{"num_key_value_heads": 12, "head_dim": 64, "positions": "rope", "rope_fraction": 1.0, "tie_word_embeddings": "early", "init_std_qkv": 0.0149, "init_std_up": 0.0149, "warmup_steps": 0, "schedule": "wsd", "max_steps": 8271}
Each number is 500 + 25 x the weight over its row's rms, rounded and kept within 0 to 999. Layers, rows and columns count from 0. Numbers have three digits each. The size before them is the row's rms in percent of the matrix's.

# layer 3 MLP down, 768x1024, rms 0.14, rows 752-767, columns 128-255
100:520508520458509486500515484492506490473473547527520527535508499509512534465513474497482485478483509514495505503508490532484501499504507490552510517511524539497520476476511487501489508466489538484543520480500505505510521486499521524537513535499527508500506550491507499500482482499464476492496518447545485519481486439501493503469530520526515458463491483426502450506462473490485497478490
101:500508488493494492538482516520535500510540514499526494517487544519507516548473494511504510491462551517510514513503522484470527515482477557550501509492492490491487489535461440507455480523514497455508463458478540486519490555519520515530480479483514516524554491507493430534483508509503488504475480492502517489480497505491503563487469498528476488477479523522539521462462510517502542513531
096:489485530461511461499511473508519462527458456526489530525542513494509500506487520455504485493474528493489459501487504528536429507473517499507434504494494509470500479526456479501475479477480512489493489474529541510497491509479523479495489456510543459479507521539464507496483505473494506507464523489533490549511476481461461536512521545485491488533524533506497480555503494506503493503511
098:454507470502516544471472506446483512503527526493529516507466499509552521477483519527514520481504502472519471510548478482501534517548496500470508497530506483516456497500499492532497509501497550456451501493514476534547515493501522487522464509502478512535504492542465513516496514480515526449523474503525483559460518448502470501482497502500544481532494525470479498499484517467512533529487
097:527505526524521508427519465492504493496519484504446493484468519510515532492529489466446494514489509497464475516498491512450508516481492521487515464502510518454510516496545538476504501557521506516490510480501490493508511514492449513487551483506515524514428509485506505465518444540486514444504485524520487490537501496507519485509490552482535457478547489472509502526529505483465479476505
099:478523515491472508562496515503517525520473500464525552513443556510530507485476454494510480496542503546535501519517490472538471510527497482510506520531519502509519441482529503475500470520488472499511494507500470510508544541523483500506535504476495479465525501511505547488571484531475465484493442539497490494519528531529468512513529498473498519477489512443525517514493524496505487521439
100:505505451525499506524504532520485493483483478472482485483487549472464505456484481486506531470511525482490456491511483558517512532516489502478507490511460453496501480478505526502512537482514475543489548507507488416504491466463515518477515493488465536480498459532512525517498498521504518503496491521488478458512497516479529515546526528517491495520536518518514529457472499497472518461503
098:519466543512556521521565521511485503480481489447528480505491523496503501455483489486446515528476523468483504513482504562510495457482500491476470519523442478479476459495475508515552521476492494526509480487518532489486511508512487520481497513517511534495499529492497494485515522478466504534538494519512541537499489476537510476499499490497491487499486510494462503474548479529488514484491
101:447519517500461460515473531460465511500450529459481492504547518457494457495486502523509511436514468504487448484514534560509501515496488489511468473524509458511501500469512496440525487507520479493503483499506537483539504526471510494487536493487502493508494474515488528509500501518504481510488531482505464535524474515498524487473496515543501499523463503527494503491514484505503509504457
099:531487448523487455491556462516540537486493504487493477512481520516478525491475507514501503547485528512501475489521485501523486445487495517484480486494548498498514529513524533519520470530479474487500515502531503532499476496482490525506551508523532495497517479524546525503521491531525481526545490482533468498527487518566516477509504480511529464565544490473514482482511519470554526505478
096:491558504524571521482489487511509525498481498474519486484520477479523473517572512521516502491516468479530483479479463518482530493513487519476528462507491553474502490475493511482478459493491489486491511542472501501518471512478468433495505507490504471480528483536503491506519448527492508490452534518454502475523521536481480477531538521503486480498502472473478497473495491487492507486558
100:493532481558518482496538498507505472494522465500515485510482524462522454521483518471500505510472506513503560533548484552477498482464517498474529475518521518499517498557513486527498498483509500537524471487494484508515505500508543482485493505496542432533470493496533515514500517493520526482582501546485513523483529487494485523495487431485462461490525514516479518501509513444491487487500
098:506511478530549504460488530486475498503497493508486498522505496474467537525512477464486469507518455498534535512480516494479558538498524517493535499492463519491532519521504481501500489531479494491500472539490471500459547464476495491496525503497517474483469555501470498485500522483486509491486509466460547479479497488498487512481488462506476528506499527504452516461506531536470496536464
102:500506511492492531493452478452471542509506532493513522532515504481527441469472530486520452509491513476502546478536450505533472492506516517474522466485547513497523466489528501484530518465523485470489537542495477511502529488489492508504476450517509519526579516484476496504478478494468522485528550511486478512472522458522483473501466544485551464488506487494520555497519492524506502509507
101:494482495492476519470463510500497492482508497507493482477465502485458537508520506523494481521520532489460460528493504489473542521516485507510480496504513545529490482521540483469495527497481503516477475524497488495514512454481514523481539496496523514499506499480515478505516546495502521533525498487543463454476507487495505498494546527490520476534503445494511485522528530502489459540536
101:446478506515499420513515541560540507484510468453532459493483487500542485495507540523488478495528514553490491559521469496524516471532475545514526529523528476543496517493489490513473531492489524483546477461500489505454487501524455482488506504512507441491535485539489511525506493502505494473487489518493532517525472511504488506502472478475518429476479540488487482481456455503520521500496